Weights of a small GPT-style language model, trained from scratch on English Wikipedia.
Size: width 96, MLP 384 squared ReLU, 3.45M parameters.
Each number is 128 + 24 x the weight over its row's rms, rounded and kept within 0 to 255. Layers, rows and columns count from 0. Numbers have three digits each. The size before them is the row's rms in percent of the matrix's.

# down: layer 7 MLP down (transposed), 384x96, rms 0.0802, rows 8-21, columns 0-95
# up: layer 7 MLP up, 384x96, rms 0.0802, rows 9-22, columns 0-95
down8 089:136079076107134149138126176129126132130122120117131131149156154148104119152095104162139160100128111178121110112100110149125105124159100135143098138140137162146102136157167125138141167142156143148171106097121136093104110132123090130169089085130157142139121159085109147139168156117159105153
up9 090:136164099117152122123104105126108115102110113099160154120106161127086092143153118162120116119135112086149169128162088094067118096134092127118129113159097155131080135122181125143139115119133116101124103124119114127136123145147093111115127111118120109124135130201132174087124122096105102122
down9 093:176104158104117114104130132118104072141160121126111133150146126115155129087128169114128163105121109152132127118135175154130083149129177180115112167134107170181124098130124069122111129155092121143131112115115117140122173147113108115167135108132120120167127138154136114109106092124145142145
up10 095:154154133125112115141085118166151102142154138097113130119136145144131134145155090125160177133143148080163120155111116093118120149090071151121122161131155118139109107117179133126101173100142100122122145084133087124147173156098139142134108121156142094131112132113162124143155146096094157126
down10 101:105119119124103126112177134111093132116118116127116124167149147133167141118110133124146131096099101147078094120148110155186070158091154116158138093137130129148114114114089132167119130160137147124133128160113124177134111132125106141149095132086168094142153123166074117128156142149160121121
up11 096:162153140130079147103115159161126083108100125127127123117115116127121165149088104139153120112120156122184155144115079105134135081123105100119138139157115091130149125120150132165154113127140150121124156108128154154120130176144168126121181161145109108080143131119126137188139157144119162115
down11 092:153123174121143163111123106110082116137147115127138103105133108139156186130126131137093097171142109139105126080110125178106134149098138120178140125138139105137128137107112164109149130118117202097149141135131155120119098134131192168156135106126120154123171125092126142129124123165142116141
up12 095:132126129119157083159132136122114138176142144138148159100111116176122145112102126122194134160146065122146136106137105085088129117163079093141131150098114152109093107135103119101146162136094139145126107139126117147097117114148154089134124134181129091112120115132137128153119160113135119164
down12 098:155113140136121149119128136146100133156156147153108113090098137121085098085134114123142190124151103114116120120090138138113125119145181122114168074088120154108154099146143138093122147092149113174106146131178124116078133111110129146141122103108097157173112169135125121129140124161108118130
up13 091:149095123139164114125092135150112144123136064095124133124117119132140092106130111161118141110126131086124159177115127167119148119125111063130104146100131104119171084112119125107121160106147114091144112077147186139134111147126174133122130115121189114111154107117120136139155160111132138128
down13 093:098119121131169135133118144111155106117115139166142111109143135139123158107164151132129139105137061136147131159095148182122151141126162092163102145174149114140078134162105133151114128094130126126193177092126156127118099125102136152157137162113155129124158119107147147139131149131157164130
up14 098:119162120132122131134140134113113139176130166104141093099131126163119191161101152093129184135127142062134125117158117148115164143137129099126127124131106093101128155130140094111137120089096147077132105140083105139167138118079112092111145108164144148102143111155112124121118132103136121124
down14 099:126129136127136121140118130098100136127126108120149105092130169087124114119145093139136097116104129150096133160116134133098129100087158131175127118155130088143129176132131145160128111141127143178109159089109180139125081086106152118186181156113106100118132112118099157131150104154120140157
up15 097:132143120106133106141111148145182092156091147157119078116128138128091115145085104138138133138129109074138169113207117131091129158157142142131135069096132142141124116131150102111161137112092119120078129096106088142112150166123123137111138112134118125121120151132129114162150122135087122120
down15 097:141142159168142125146165111109125129138115133119148153153195151104142151128153126116116086125150143105113135135127138155130086137170162145106112121108146125126128166135115140117116096127117123104146105177141114120091127143154142115131181129139185144118151147113066072116172112149172110127
up16 110:147121127085168159110132108107148105162135133114120152124099120144135113183134129080122116122069118154084134134108123156121146163143103123096160137131115107175088164139131118129137161134096115104121094153099136161127161141137107116098144138166138166126108136091131122153134071105084141132
down16 106:141142147083146099146114124151125130148111126093139089110119175121135114166153094130149084141130091156077134110127138120138101140138130163163154128149128131152092123186125137117185128128141145161146122161123108131121090099134148129142148144125124102099081122110097135139175078087109124104
up17 084:116168120148168101116129130141124116135104127113103117100143142111153147174114178144136130181163152082101087136121129128150129119158126152133141090099136134160143127137135140093122098115135129121161114149136155107151176197206126149117113149124127103146158114167129146146120129134124104105
down17 089:131107166159160119146139120092125136102126101133118096112136135132152144101149133116101159130089114128158155135112136122071115165108112117110088137146109100118118142105139120168139098101095129076122075124109156127157154081113123162131093094115161133137130185160091116157115116108129117162
up18 087:112136192138181106137131128071117204085124092116128154140123170138138134106124150131128142166108138163122107128149137119107149129136159151108105146141161101142093157116148151163137128123116118150107142127166137142181110116152143128096160146158168086108144115126135131136127127145143097109
down18 093:100117085124134121153157130156137105187196141107094120170169132152136147159078157140135110100121117152105141108175179176125146138108109106131132119155096156146124149163117127129127138116093128148123120090118121102131148106063118117157139122122097132138148141140122107147127112130136156131
up19 094:128110107118155146127145155173136113181117138108123141150118120129105107125153095094154125125112141138138135136107115115061152144079102157090130114151112112152072155112133124130120126130043117124123137127146183130113147130114115123126097153167139139110090154125128115133150091126072133146
down19 095:158125130160151133084122128151108155160114139097158090144122109126141105149179140115171120139151081132096099140142167137111118131153112117137135103145172125177179135164131161169169165159129165156125129141106095131123149146111107145125160121159117148095103094128098124154132122121142103138
up20 092:120128121138162119135122121099129097183137145149139146095103146160134157122151111131137127096115163129101112132127150158170131097137124108143131140121086131149154113126133171182151153105086110132108113156123118141081156136130148139137119103139166171159068158132199141124133127109173139132
down20 094:155112138150103143091156131162136136106135168134136089096133088098152087100106127114148089138094105120134141108078110129139130116121143100126136109097070130136080144170140092161138151098108134095150149167105115157132125122148173092132140113110119128133108163115139138166104127147106139087
up21 085:127091125115139130142131144138112099117123140114125111133119101129131119141150143125109116121089183145094106138162097143087117113093101120108163149090162120160148149135156139125123163159138115090122117173168130125109150156141123120063138118133117068165117141120111142105104123086084188138
down21 089:147129163134120124204154157123111136128117139158120108152143105130111161129201145098127108131157168130119076168133142089111128106130159093130107141159156163156138140136108126115117122145134116121152140135120138088138101099109125090158157114097118091149141147168125142140133140140153118072
up22 122:152165137068122142150104121092148135138146107144135122133133168130127128092105136122125134173130094118129152136174115126114099114120130127129141146095103086151133097082132087134164128115086130114090126110104115139141185124135122089133133190119129120087099155114135105135140147085087095100